Weights of a small transformer language model: 6.27M parameters.
Each number is 128 + 24 x the weight over its row's rms, rounded and kept within 0 to 255. Layers, rows and columns count from 0. The size above them is the row's rms in percent of the matrix's.

# layer 16 MLP up, 512x128, rms 0.219, rows 408-434, columns 0-127
size [ 90  93 100 113  93  98  98 101 110 108  93  99  96 109 104 106  95 101 105 100 100  88 103 101 105 103 100]
[[118 183 144  94 131 142 130 142 135 133 128 127 204 131 141  86 115 129 132  87 154 122 169 121  96 159 140 120 118 118 111 168  83 130 111 144 159 143 128 154 152 116 117 137 145 111 105 127 157 118  79  91 116  89 125 108 111 159 108  95 181 112  84 140 124 111 112 146 110 115 108  98 114 118 130 113 160 116  80 124  96  94 122 150 130 108 127 129 140 143 153  83 154 165 102 154 118 160 106 138 125 134 157 108  99 151 116 110  90 144 148 144 136  83 143 110 151 137 159 111 107 157 125 124 129 117 173 118]
 [134 139 162 105 132 147 130 133  89 169 129 146 105 116  97 136 125 107 141 118 117 126 103 153 165 109 122 125  94 140 100  69 108 138 131 114 113 134 156 100 134 168 142 135 161 140 147 105  79 116 121 158 136 137 117 143 132  97 110 119 107 134 121 132 154  79 138  88 148 148 117 144 158  85 113 169  95  48 100 124 116 122  87 114 186 155 138 137 140 128 165 111 178 123 119 116 139 148 119 159 134 142  99 121 106 119  72 139 131  94 136 144 114 141 116 125 130 157 140 102 131 151  94 138 151 127 177 125]
 [153  93 176 126 148  85 153 138 137 153 160 137  94 119 112 158 121 146 101 103 162 100 110 100 163 175 101 110  98  94 120 129 165 144 119 123 130 164 122 124 179 112 152  88 141 112  92 132 111 133 129 104 126 137 138 118  92 144 145 134 110 126  96 130 155 156  93 147 148  92 111 102 127 123  95 131 115 144 122 125 145 145 136 123 167 147 127 127 172 170 182 127 135 124 102 132 109 124 116 135 113  95 111 175 152  95 134 172 118 143 112 137 159  99 154  87 133 155 157 138 127 131 100 142 125 126  82 170]
 [150 126 124 116 104 137 152 148 131 107  88 138 143 166 142 131 137 128 137 155 103 117  91 106 115 135  87 109 105 126 114 177 113 145 190 141 102 125 133 114 115 185 101 110  78 106 130 106 120  62 108 136 134 175 148 132 130 102  90 122 123 108 131 105 123 127  96  94 137 144 108 136 122 132 134 113 144 115  95 128 102 173 118 141  88 160 107 116 107 143 146 147 155 139 152 145 146 117 132 144 155  99 117 116 145 165 102 132 159 138 160  99 114 142 168 128 124  77  96 138 114 165 118 118 178 158  88 136]
 [103 117 141 127 122 130 132 106 125  92  87 143  90 147 146 141 107 163 137 102  92 140 149 125 150 131 148  98 127 155 143 166 142 127 113 123 121 136 140 122 144 128  75 133 167  75 102 140 121 131  75 150 116  86 121 152 151 130 150 119 129 141 132 133 104 145 137  97 150  96 162 146 108 160 182 128 152 151 120 101 117 155  98 138 110 125 174 134 122 115  72 121 130 108 190 125 123 165 146 146 130 145 140 137 106 102  87 141 105 110 164 157 159 104 111 123 161 129  72 137 131 145 154  97 117  99 114 163]
 [109 119 115 127 106 170 118 115 107 130 132 116 146 109 171 105 154 121 177 120 112 105  83 115 148 143  99 152 160 134 155 152  92 106 155 137 100 129 163 150 162 140 135 107 129 158 100 147 103  95  68  99 108 124 137 117 141 145 162 115 119 160 121 169 170 155 129 146 111 109 142 109 133 161  93 123  98 144 138 141 114 132 110 118 116 119 152 154 172 148  77 133 138 153  98  78 124 128 116 113 131 143 153 153 153 176 120 157 157 143 125 121 116 105 154 146 124  96 171  75 115  96 106 112 151 136 126 144]
 [ 94  91 131 127 136 138 116 161 164 140 117 178  97 109 154 120 116 143 160 176 131 124 141 114 112 114 137 135 145 110  93 128 121 124 132 112 107 155  84 155 134 149  94 115 107 188 126 151 126 134 120 165 120 108 126 142 148 113 132 123  83 115 171  89 124 126 101 129 137  80 152 132  94 129 124 166 168 118 134 131 134 127 126  89 121 143 132 148 152 151 115 113 172 144  86 168  96 142 109 173 126 115  75 124 120 111 159 138  95 107  98 121 165 115  99 114 101 116 146 153 140 101 109 140  95 122  93 173]
 [164  93 133 138 117 131 131 120  93 132 120  90 113 126  89 164 128 164 117 152  79 139 141 143 149 138 122  69 124 131 145  84 145 101 135 125 142 151 110 124 123 112 128 111 117 128  84  99 138 121 139 155 118 123 115 154 115 148 122 122 139 190 151 136 150 143 108 122 119 111 101 146 125 186 120  74 115 123 165 127 101 114 122 126 116 103 106  86 118 144 109 109 128 170 179 162 116 119  82 138 128 107 140  98 146 116 146 103 126 136 133 123  69 148 145 151 110 122 120 209  94 122 134 148 118 128 161 135]
 [127 118 144 159  80 157 139 127 129 147 151  97 121 130 119 134 161  88 115  89 132 118 124 155 109 158 140 116  89 115 154 111 107 158 123 119  83  96 118 132  99 122 128 121 114 123 141 168 115 129 149 104 128 141 162 145 153  92  33 104 145 119 154 149 118 146 104  97 135 110 128  81 155 136 177 128 101  99 155 144 152 115 117 124 106 142 118 138 160 125 143 130 136 119 141 143 111 112 148 136 109 151 169 181 144 135 107 129 167 117 125 138 124 118  93 137 122 124 144 139 112  52 163 122 155 116 148 159]
 [ 97 107 139 118 154 157 104 142  87 103 122 199 106 104 147 146 134 128 121  98 124  99 152 136 116 123 113 177 128 100 147 133 101  98 162 116 120  87 149 103 110 179 158 130 111 115 117 131 155 102 102 110 112  90 120 128 135 107 107 108 119  97 135 155 105  82 130 157 122 145 119 130 110 170 120 130 110 100 158 142 135 163  92 184 146 110 149 144 117 117 157 141 113 121 146 142 110 119 143 130 116 157  91 158 121 171 140 149  98 134 149 161 155 130 163 132  89 110 144 117 128 135  75 138 151 107  95  88]
 [125 118 114 110  99  96 149 147 129 136 137 116 146 105 106 112 163 140 125 138 122 119 114 161 126 138 129 175 150 142 137 151 178 143 153 129  98 148 108 128 195 144 110 116 127 171  97 116 111 124 128 114 113  85 155 141 118 132 171  81 145 140 103 154 117 108 163 137 145 108 135 121 166 115  99 158 134 101 115 146 107 107 125 135 132  80 114 166  99 111 116 147  98 148 160 143 150 139 115 166 124 158 150 166 131 164 134 125  84 128 161  94 142  86  93 133 154 151 172 130 116 132 126 106 144 189 163 117]
 [160 150 146 121 119 118  80 104  91 129 128  94 161 149 132  77  98  97 144 118 110  90 109 133 112 157 163 120 102 183 139 121 120 123 124 152 116 130 128 113 173 149  76 145 151 142 109 139 117 101 118 136  92 152 112 131 115 105 125 147 181 158 109 105 149 140  97 143 152 129 129 107 138 152 140 151 126 139 149 157 122 140 154 146  94 118 147 139 143 165 135 148 146 151 110 121 114 106 164  91 108  84  85 152 173 121 129  93 142 118 111 145 135 126 126 142 119 161 120 142 107 132 202 149 101 170 121 108]
 [151 132 184 111 130  98 100 126 137  92 157 147 161 129 107 109 130 108 171 129 115 113 108 112 117 142 151 107 128 118 150 114 172 153 121 123 124 143 132 158 115 163 108 167 136 134 112 143 119 118  84 125 103 107 105 136 142 119 108  69 146 104 105  93 123 166 154 166 135 147 179 156 135 141 123  85 119  84 107 147 137 185 153 131 149 112 150 132  91 142 160  98  93 155 135 133 103 139 143 138 134 166 158 141 160 143 126 139 148 137 145 106 135 126 104 145 180 119 121 154 138 144 177 109  94  87 121 149]
 [130 125 124 138 141 154 145 122 167  91 124 155 121 134 123 131  62 126 130  96 154 100 145 104 176 105 127 123 132 126 126 134 152 103 173 134 132 107 129 138 138 150 102 120 132 152  98 140  89 125 129 128 125 147  77 113 148 114 111 134 139 131 118  95 123 142 142 102 114  68 120 102  84 116 104  95  93 138 136 113 111 137 144 124 191 145 122 173 161 175 146 133 147 120 136 134 121  87 131 104 124 196  83 122 156 146 163 147  78 119 141 138 125 105 145 112 147 119 162 146 109 142 138 183 136 110 107 142]
 [124 164 175 130 107 115 128 118 123 123 125 139 129 150 130 166 164 121 170 110 100 110 154 140 104 143  84  58 187 173  99 114 108 106 188 149 122 104 142 107 130 150 112  95 142 129 102 129 118 113 163 122 140 185 131 104 143 129 120 142 130 131  95 135 149 121 126 109 155  89 128 160 130 127 136 142 163 152 124 162 118 156 125 130 109 130  85 146 133 125 178 119  83 152 176 123 168 133 127 137  94 138 140 156 123 144 120 109  91 100 124 131 133 128 141  97 144 137 114 157 103 121 149 120 165  96 127 105]
 [111 129 122 158 124 100 134 133 110 127 190 135 121 118 162  98 122 147  97 148 112 148 113 135 105 121 157  97 158 103 156  95  87 147 101 146 130 155 129 154 186 179 114 130 108 144 143 135 157 102 107 166 150 116  82 150 157 110 139 146 133 117  97 118 163 103  94 115 143  94 163 152 111  94 115 139 101 136  88 141 106 134 122 124 147 127 152 143 150 128 104 140 188 127  77 120  91 108 101  91 145 110 169 109 118  98 116 140 140 120 117 154 151 163 123 109 140 140 116 111 156 157 151  90 115 138 119 118]
 [114 107 125 117  90 125 159 115 152 152 155 116 127 134 130 143 138 127 117 116 129 141 103 127 172 143 151 161 126 124 148 100 106 133 121 107 100 118 156  87 123  77 141 100 101 136 116 130 191 163 121 129 143  97 161 111 137 107 130 104 109 153 117  99 143 128 129 116 104 128 120  98 146 149 123 126 108 106 154 153 147  85  96 137 115 168 151 140 191 190 150 126 138 119  99 103 113 163  98 162 142 114 100 135 138 117 142 139 131 157 171 112 119 118 176 121 146 100 150 141 122  93 121  72 187 131 122  97]
 [117 140 140 147 125 128 127 116  98 134 126 161 141 153 120 145 115 123 127 148 140  90 130 174 135 103 126 129 163 143 112  92 167 139 132  70  98 115  95 146 121 149 125 163 134 128 110 113 133 109 111 175 144 117 173 143 132 146 134 100 106 134 115 160 104 138  60 108 123 131 141 113 132 170 100 130 113 147 127 114 154 141 122 168  62 135 123 165 111 160 123  83 126 101 118 135 133  80 132 134  90 139 129 115 171 132  94 149  98  96 160  99 144 120 153 158 121 152  77 140 123 101 103 117 131 181 123 150]
 [ 75 145 159 107 101 109 110 171 166 132 119 121 164 128 148 129 135 136 117 152 152 130 165 118 136 148 121 108  87 121  74  67 111 143  86 122 106 122 130 129 128 167 121 127 130 113 133 142 119  84 102 170 138 101 118 140 120 108 153 169 134 132 165 117 153 149 150 177  98 103 119 146 119 147 143 146 148 171  92 121  76 108 112 137 131 144 152 130 121 102 133 130 110 169 110 141 108 111 141 102 126 156 184 159 141 153 159 125 124 146 143 165 127 123  82  78 101 132 101 119 144 141 118 141 125 117 129  99]
 [121  85 112 105 108 119  94 156 110 116 171 171 110 144  68 132 117 144  87 149 143 130  99 149  78  82 108 157 181 124 131 103 129 164 122 130 119 129 133 128 156 115 122 100 135 148 120 115  86 145 149 138 160 135 148 108 135  87 177 140 119 115 122 131  86 133 124 153 131  97 181 150 105 144 186 128 174 122 139 118 132 112 148 170  96  81 110 130 156 117 142 158 129 153 160 135 162 133 120 153 152 130 134 143 145 106 158 175 140 144 131 123 159 107 118 157 132 128 122 139 133 143 144 106 151 115 128 125]
 [106  97 155 114 139 172 102 121 124 121 121 115 108 164  94 124 124 126 151 141 122  75 136  71  92 164 167  96 137 181 141 117 107 146 127 100 152 112 110 137 116 127 141 115  90 133 111 129  91  97  98 134 156 119 104 114 128 107 164 104 114 106 169 153 118 118 110 130 131  80 104 127  93 141 140 138 143 130 132 141 104 139 129 149 141 168 120 177 138 146 128 155 161 171 157 104 153 190  97 138  78 116 126 126 108 110 159 112 149 148 143 120 135 144 137 141 122 134 166 121 106 161 147 116 155 109  84 132]
 [156 128 108  96 138  96 129 102 103 145 123  76 119 123 168 148 132 155 173 140 159 157 131 160 113 148 134 129 162 112 116 104 158 134 140 119 131 120 130 105 149 122 105 134 153 178 120  87 120 131 102 138 122 116 155 127 169 126 180 115 142 140 118 101 105 112 145 153 125 117 116  99 117 118 116 143 133 108 140 130 163 138 130 135 138 123 130 125 131  93 127 132 167  96  91 133 117 161 100 160 173 139  73 121 112 135  89 143  81 150 125 128 184  79 159 182 103 124 102 128  98 145  79 140 112 121 166 155]
 [148 161 211 137 138 135 139  95 119 136 111 131 134 142 122 121 166 139 157 127 135 134 109 168 164 130 153 144  80 110 103 102 180 120 150 134 102 139 128 143 117 115 115  69  90  78 140 129 142  95 121 126 126 147 128  98 159 136 132 164 126 136 168 112  97 115 104  99  99 149 148 105 128 114 118 122 155 135 106  71 103 113  89  91 153 159 129 107 121 128 136 138 159 121 124 141 146 129 137 125 152 135  87 137 132 137 149 105  88  90 156 124 131 134 106 178 161 144 105 159 121  88 128 141 153 148 137 134]
 [ 91 133 139 105 149 106 140 131  90 143 155 135 143 142 101 172 130  92  89  98 133  92 123 116 163 197  85 149 125 125 116 132  99 133 141 108 142 107 123 149 139 157 149 142 111 136 131 128 144 126  75 121 145 126 126 126 155 118 149 140  96 159 153 104 128 123 124 140 125 111  75 111  59 141 134 131 161 129 109 159 103 147 112 149 115 121 125 123 150 106 105 121 117  94  87 149 128 130 159 122 165 143 137 105 198  92  97 154 131 160 141 116 148 174 149 113 146 169 100 148 123 123 113 111 109 101 115 148]
 [123 141  88 132 112  99 105 119 116 103  96 155 119 149 139 104 185 118 114 132  84 146 146 132 108  73 155 116 142 110 167 126 135 120 135 128  95 127  97 150 154 133  70 113 118  90 101 145 139 118 116 181 180 159  83 118 132 122 127 111 130  80 119 147 116 150 143 139 132 102 154 144 176 130 111 136 139 174 127 154 124  97 151 150 137 111 143  99 142 150 141 160 138 160 115  91 161 134 127  94  98 118 120 103 135 136 157 104 161  91 115 105 176 132 145 126 113 118 163 160 136 147 108 143 150 157 126 136]
 [122 131 155 132 144 124 138 117 153 165 109 144 139 135 143 159 123 144 155 140  98 153  97 128 140  94 121 144 122 125 139 111 135 146 130 146  96 104 160 157 107 118 124  89 166  99 102 148 129 107 164 147 103 128 114 141 104 117 142 104  87 119 108 122 105 166 146 164 134 117  76 114 129 116 158  67 102  76 116 154 168 145 124 144  77  99 112 145 107 109 137 158 137 132 153 125 120  87 141 128 139 136 117  83 167 146 119 149  74 103 193 145 133  86 115 148 109 142 126 151 142  96 130 127 133 142 102  83]
 [137 126 145 126 107  95 152 137 115 163 100 179 117 129 158 136 158 120 119 149 116 171 119 119 151 140 119 135 151 175  98 114 126  99 183 103 121 127  83 129 140 128 139  99  98 113 118 100 153 128 140 101 158 118 105 119 109 116 146 144 114 158 144 102 150 162 113 110 140 138 146 117 143 125 124 110 115 119 151 133  94 138 148 160  84 155 122 100 158  92 154 141 142 164 161 108 169 129 147 104 170 137  93 156 128 108 116 161 105 127 132 107 108 132  63 144  77 162 106 100 172 123 138 131 126 119 187 120]]
# layer 16 MLP down (transposed), 512x128, rms 0.229, rows 408-434, columns 0-127
size [ 92  96  97 115  88  81 100 102 105 102  96 106  89 107 108 109  92 101 104 116  96  84  99 105 101 105  90]
[[168 138 113 132 124 121 111  85 148 126 116 129 109 116 130 143 111 143 133 146 144 108 142 105 143 114 112 159  96 146 100 156 132  87 125  86 132 147 101 103 130 135 143 136 124 172 127 147 142 133 161 101 196 150 145  90  73 111 124 106 165 117 143 170 110 137 110 132 131 133 158 128  75 123 142 105 108  91 102 135 132 143 131 153 106 133  97 126 105 115 106 148 124 145 143 101 130 107 161 156 136  96 133 151 137 103  76 180 163 137  78 114 116 130  92 148  97 101 137  51 148 135 120 119 133 110 127 121]
 [146 112 110  98 158 160 130 143 130 151 156 113 112 149 125 133 133  99 137 153 180 100 144 160 131  88 158 115  85 138 169 159 118  79 129 138 135 157 141 129 110 139 122 114 130 121 115 131 146 120 151  94 134 121 140 181  91 113 156 125 127 138 152 135 125 119 151 141 134 131 117 143 113 184 133 164 137 185 138 165 120 123 106  86 127 124 117 141 120 109 114 167  91 125 107 121 170 120 170 120 114 130 153 132  98 164 142 143 106  95 109 136 127 170 111 165 171 123 143 200  98 125 105 117 132 148  86 114]
 [148 132 132 131 130 104  85 109  97 132 128 126 135 107 131 111 139 110 134 147  71 155 113 105 114 119 108 129 125 158 101 197 119 125 127 112 112  77 133 125  96 146 133 116 144 145 156 115 136 163 114 170 133 114 137 129 132 117 141 124 109  97 118 141 139 189 138 109  95 157 134  72  78 184 156 108 121 108 132 145 118 129 104  92  76 124 134 116 130 138  96 116 152 140 160 132 129 136 175 118 153 128 127  90 136 111 130 130 141 117 157 150 123 108  96 158 109  85  96 119 196 149 125 119 122 156 157 101]
 [126 130 146 132 121 131 125 112 105 124  98 150 110 105 123 167 158  96 131 132 118 142 118 174 122  74 115 138 160 133  86 125 139 140 137 150 135 100 110 135 132 141 143 174 155 144 163 126 159 178 105 106 103 119 158  81 115  88 114 153 160 177 107 109 119 123 139 103 129 131 163 123 116 125 156  91 123 142 155 151 118  90 146 107 141 109 177 118 115 135 135  72 112 156 163 106 104 115 149 146 114 118 134 154 120 131 104 120 119 135 133 124 118 112  89 104  87  89 131  49 145  95 125 103 148 134 152 107]
 [134 101 140 113 125 162 105 121  88 102 131 118 136 157 161 159 115 102 155 130 133 137 163  97 129  74 118 136 132 133 106 117 138 152 151 116 141 163 122 129 121 122 120 162 128 127 153 125 125 108 129  76  81 137 135 159 117 140 113 133 142 148 184 145  90  99 141 144 113 147 123 122 112 108 109 121 145 161 161 132  72 152 189  96 107 124 125 137 154 132 132 108 180 134 172 121 135 143 143 125  94 126 116 128 155 141 148 111 154 127 102 149  89 123 125 162  97 106 158 209 122 130 113 121 132 145 107  75]
 [149 138 111 150  98 174 136 138 154 125 120 106 104 137 127 176 127  99 137 108 138 132  88 106 151 118 163 166 114  90 139 162 150  97 170 101 114 147 141 126 117 104 121 147 137 183  76 192 144 145 125 150 122 169 146 122  78 129 127 160 134 149 152 165 153 103 118  87 110 112 145 124  92 127  97 103 119 156 137 138 110 147 131  94 140 132 137 129 139  92  95 132 159 156 102 131 109 118 144 131 149 126 124 141 117 108 102  98 132 125 130 165 123 125 160 134 125 138 142  72 111 135 112  89  82 152 129 167]
 [121 145 147  71 126 132 100 143 100  99 117 139 148  97 127 138  99 117 137 166  85 115 128 176 182 113 123 113 154 125 167 141 133 122 117 136 149 165 125 129  99  83  89 150 144 160 122 138 141  89  96  98 173  88 121 159 116 137 119 137 110 137 137 122 141 112 154 148 100 182 105 196 129 136  81 109 111 133 105 109 135 111 136 102 117 166 103 106 123  91 152 142 172 114 129 124 135 135 101 152 130 167 115 120 138 134 134 120 129  83 133 156 153 128  92 135 173 124 112 134 148 151 138 107 118 137 124 157]
 [116 153 165 135 169  81 162 126 162 115  93 104 122 101 116  94 141  87 124 145 144 139 153  98 141 114 118 130 125 145 130 145 124 115 137 146 139  84 133 115 122 110 102  85 141 171 140  90 129 159 162 111 120  80 159 116 130 131 131 180 106 125 122  97 111 146 143 158 129 151  96 175 131 141 129 135 135 123 147 108 100 183 117 100 107 115 123 105  58 130 142 128 141 143 106 137 149 141 145 100 118 134 131 120 153 114 132 114 159 148 129 106 120  70  83 120 128 150 123 180 133 166 136 110 111 130 102  82]
 [133 121 145 152 150 129 125 112 168  88 146 114 128 112 101 104 133 115 179 103 110 118 144 100 117 102 160  77 123 162 121 159 158 106 123 100 128 151 100 126 123  95 136 153 157 183 123 133 130 117 104 166 133 135 102  50 141 155 156 108 129 110 139 138 141 136 155 115 143  93 142 172  98 115  91 175 118 124 135 127 112 157 145 108 145 113 131 157 143 139 105 149 134 139 124  98 154 152 148 154 110 100 125 116 173 101 139 146 188 135 136 102 100 125 172 156 149  99 127 114 116 140 123 134 124 176 126 150]
 [142 123 149 145 116 136 125  77 120 129  86 166 154 156 157 112 117  86 155 106 118 123 120 124 119 105 160 126 138 111  92 134 101 139 143 114 142 125 110 142 117 112  92 119 132 113 191 166  83 147 129 126 123 149 128 115 157 162 138 108  93 145 146 107 105 107 126 118  65 133  94 132 108 122 113 101  95 139 115 161 133 142 129 113  96 121 128 111 139 117 171 108 157 125 146 139 127 142 140 162 169 107 144 100 133  78  87 128 177 117 136  86 148 158  67 126 110 114 165 160 131 123 156 162 142 153 140 144]
 [105 118 144 133 161 143 123  95 129 123 110 112 114 138 145 124  95 129  83 123 137 188 163 103  98 123 145 121 156 123 150 117 115 131  81 148 113  87 154 141 115 151 154 110 145 111 163  98 132 131 152 114 104 143 141  38 135 140 119 144 112  78 124  64 129  87 123 144 121 128 127 128 106 124 178 127 109 125 155 122 153 118 106 105 103 103 107  89 142 141 109 101 101 140  98 124 116 153 120 113 162 146 118 128 126 105 132  93 101 134  68 104 135 154 131 129 163 130 148 140 157 112 108 140  81 103 132 125]
 [152 115 129 116  79  91 118 157 129 131 106 128 186 109 137 145  91 140 157 109 136 139 104 132 155 162 158 156 135 135 105 104 126 119 121 143 104 130 126 132 125 101 136 168 136 169 117 115 121 121  98 154 124 138 138 150 161 122 146 127  89 160 124 183 114 113 161  95 131 152 130 147 148  82 166 124  93 131  99 116 153 123 104 107 134 158 128 130 131 131 145  85 166 108 128  98 154 157 147 143 157 118 112 155 137 105 123 151 120 127 149 141 112 139 138 128 135 168  86 104 111 125 108  84 183  72  71 155]
 [117 151 114 165 142  98 144 134  99 147 131 141 115 106 119 173 160 101 118 130 160 128 116 123 130 154 126 136 135 124 124 116 103 175 136  93 128 151 109 126 140  95 128 143 121 121 154 128 177 124 132 110 140 101 124  68 121 154 131 127 139 166 136 111 155 123 103 102 118 127 114 119 112 178 153 147 152 111 157 126 126 139 145 105 118 104 144 135  99 119 131 115 143 139 144 146 145 115  97 107 130 110 144 143 154  84  99 105 113 106 144  97 117 134 150  94 149 120 138 255 101 114 118 147 137 175 138 110]
 [139 124 160 139  82  97 155 146 140 123  96 147  97 139 154 173 157 110 122 149 112 107 127 177 136 146 151 118 151 145  95 153 129 117 128 131  92 118 131  92 131 146 136 114 108 129 104 126 129 145 128 139 162 121 117  74 156 153 125 114 120 146 109 137  78 125 107 133 196 173 134 148 134 139 149 144 173  98 125 102 148 174 130 136 152 175  97 109 117  98 131 102 119 130 138 126  87 160 128 114  95 164 127 125 145  79 123 131 153 130 138 157 118 169  91  83 125 111 177 104 123 153 123 159 146 127 136 129]
 [118 136 117 162 149 122 155 152 119 122  83  94  97 143 114 163 138 138 133 158 118  96 119 124 161 153 171 160 146 151 170 138 104  77 158 151 110 124 120 156 147 123 127 120 153 126  83 129 124 130 105 155 141 133 146  92 124 161 109 119 116 117 135 117 122 116 164 137 104 124 149 157 134 131 150 116 165 138 100 104  95 134 107 136  90 125  81 123  64 116 140 103 130 106 105 101 131 148 106  95  69 132 110 142 149  79 102  85 141 157 121 141 152 112  91  99 131 127 124  69 143 149 110 114 131 116  93 145]
 [164  83 191 135 162 139 121  99 124 129 172 154 124  98 155 138 106 130 148 154  94 133 126 165 103 168 135 103 125 109 152 115 118 135 107 103  94 117 124  78 124 119 156 145 118 138 122 131 148 108 121 102 123 159 160 170 100 158 101 139 100 141 145 126 134 148 101  93 113 110 123 154 160  84  97 146 120 128 142 123 132 114 120  79 108 154 107  78 141 117 140 126  95 127 157 128 110 111 151 164  96 133 133  95 123 139 171 144 135 138 117 103  81 176 126 123 162 102 129 166 146 106 151 115 126 118 145 169]
 [134 137 124 119 122 111 110 145 124 144 134 101 171 158 165 135 117 110 140 121  70 164 134 155 130 154 117 110 158 144 127 103 111 135 137 105 171  93 136 132  95 136  91 147 145 131 104 153  90 152  98 140 134 148 133 171 102  99 127 153 152 135 131 152 114 147 142 166 159 122 121 145  89 143  94 129  95 140 145 195 100 140 166 135 126 113 110 124 132 132 142 121 104 138 170 105 145 118 138 152 133 151 133 166 138 178 143 130 123 114 118 143 149 109 112  62 179 149 119 129 109 144 138  81 144 119  70  99]
 [121 161 121 112 142 143 126 100 122 101  83 136 141  92 143 128 124 103 103  86  98 128 154 134 133 157 149 122 127 107 152 138 150 159  92 103 152 116  91 131 153  95 150 141 156 139 148 126 147 157 125 136 144 134 134 122 154 109 111 137 154 132 138 106 132 122 146 154 142 141 186 121 126  98 149 167 107 116 153 196 167  71  80  88 165 126 124 115 152 123 150 125 141 106 132 158 103 164 167 125 141 116 158 151 137 152 146 140 133 120 128 122 121  78 114 127 171 127 168 142 157 140 140 170 124 119 168 174]
 [124 128 159 109  90 128 159 138 125 167 111 121 107 117  90  59 108 150 138  70 112 153 115 133 143 140  67 148 138 160 151 104 157 118 131 128 183 111 107 152 108 104 128 131 120 127 179 148 112 124 150 133 118 151 138 178 160 104 161 131 143 102 147 124 144 141 148 153  93 134 127  60 129  78 144 151 154 137 141 155 105 138 115 104 133 116 124 107 123 164 142 111 139 112 117 123 172 119 138 115 130  95 124 139 124 135 109 118 140 169 111  99 163 125 119  92  84 136 117 126 142 143 136 127 123 141 103  82]
 [122  91 120 156 135 116 136 147 174 131 161 146 114 116 115 131 154 131 109 157 140 140 131 147 113 130 161 131 174  81 140 122 172 168 161 155 103 132 123 144 113 103 131 116 180 170 124 109 142 138 133  90 105  91 136  71 134 106 132 135 171 103 141 132 136 141 106 102 132  56 156 101 131 129 145 156 122 120 123 134 125 129 129  96 116 120 101 112  96 167 130 121 134 131 145 155  49 145 117 184 107 120 122 127 139 123 134 123 118 157 147 141 122 144 155 117 125  95 108 102 132 107 104 111 103 185 131 117]
 [110 158  92 145 129 175 112 142 156 127 117  84 127  96 122 140 109 135 112 130  83 143 143 141 111 114 110 194 149  97 158 167 163 104 115 116 119 135 124 170 110 152 131 156 123 125 145 152 177 163 150 152  86 139 155 157 126 166 139 119 175 132 160  92 149 118 165 139 139 152 167 128 130 103 127 113 105  88 145 119 161 121 107 116 100 121 120 148 116 138 136 119  80 106 151  99  90 100 134 148 121 132 107 122 130 127 122 139 141 136  85 111 141  94 123 118 171 156 113 117 131 125 114 124 192 132 140  90]
 [ 97 141 106 144  82 161 144 154 138 163 135 134 140 118  85 137  96 144  95 125  78  92 113  99 155 138 114 143  95 147 131 103 104 157 129 127 119 130  89 138 129 103 151 119 151 114 178 136 122 158 163 140 124 132 110  65 123 137 111 113 112 114 120 142 158 155 106 125 131 143  98 171 143 153 157 145  94 135 117 112 113 127  91 124 104 112 108 117 134 160 116 144 122 140 133 134 125 120 119  86 103 135 103 154 102 126 146 117  96 113 105 152 129 156 129 147  85 152 140 233 133 140 111 115 133 127 129  87]
 [131 141 105 126 114 105 166 167 143 144 138 117 147 153  99 125 129 148 110 126 148  79 131 139 132 158 107 118  99 127 157 136 114 122 161 106 136 130 131 128 134  94 134  45 145 116 104 115 131 175 118 157 146 156 117 118 140 123 133 117 137 126 111 144 100 137 117 126 150 112 149 118  67 125 123 122 111 145 159 121 110 167 108 164 113 128 152 127 176 144 111 101 135 122  92 170 136 156 133  84 156 159 120 172 127  72 145 146 148 137 139 160 115 149 159 119 108 142 138  89  85 162 113 145  95  68 135 149]
 [119 145 104 134 137  99  94  85 156 126 126 115 107 118 131 144  99 103  82 157 152 102  94 116 200 145 130 154 147 124 134 116 147 125 149 133 162 130 127  74  79 127 162 149 127 123 109 152 175 169  78 153 137 105 131 144 108 136 110 122 165 125 110 130 116 133 114 156 130 112 137 130 140 152  91 123 130 127 131 132 124 140 150 160 153 138 123 124 131 129 105 170 145  91 140 167 117 105 132 149 137 141 117 139 130  99  94 167 166  96  83 157 116 168 132 130 159 133 140  55 140 146 113 112 151 115 156 119]
 [123 124 103 113 124 157 119 138 164  85 141 158 123 102 117 118 109 114 135 116 149 112 145 112 159  98 119 142 119 132 146  93 121 143 127 127 147 122 147 111 117  86 151 116 173 140 114 154  95 119 169 175 164 113 142  43 149 161 114 100 134 134 106 127 107 136 177 152 121 128 114 119 138 151  98 121 144 136 103 147 122 145 155 145 121 165 123  95 138 120 114 148 124 116  89 136 103 136 142 116 113 125 132 137 156 155 102 131 120 157 149 154 164 123  80 108 126 122 155 236 121 154 141 138 123 110 111 143]
 [104 133 108 135  97 130 111 109 141 125 115 174  82 135 160 160 140 141 153 101 135 151 153 138 138 127 123 132 100 123 119 160 101 154 105 152 158 145 127 151  93  87 139  97 153 130  67 154 120 139 128 116 167  85 128 168 110 144 131 145 123 132 158 137 117 171 107 128 124 128 118 100 121 126 132 124 145 133  77 150 134 146 125  91 141 135 155 117 135 170 114 142 154 150 102 104  91 128 137 132 128 161 110 119 136 116  88 119 135 125 153 135 144 201 133 121 140 135 106  79  97 148 114  91  98 151  49 143]
 [132 190  94 130  89 120 146 149 115 168 143 131 131 170 142 120 132 143 102  96  85 142 101 121 125 117 100 133 134 114 127 106 172 112 124 152 150 112 118 124 137 152 104 157 145 132 112 124 141 149 160 157  83 123 180 215 134 133 160 119 168 131  69 123 145 137 140 133 164 151  96 130 112 127 110  99 159  94 127 122 120 156 124 163 116  93 133  93 110 130 125 139 147 134 131 148 142 127 149 107 150 137 147 126 153 103 106 106 111 118 116 141 168 134 167 178 149 164 126 172 100 126 129 137 137 118 124 132]]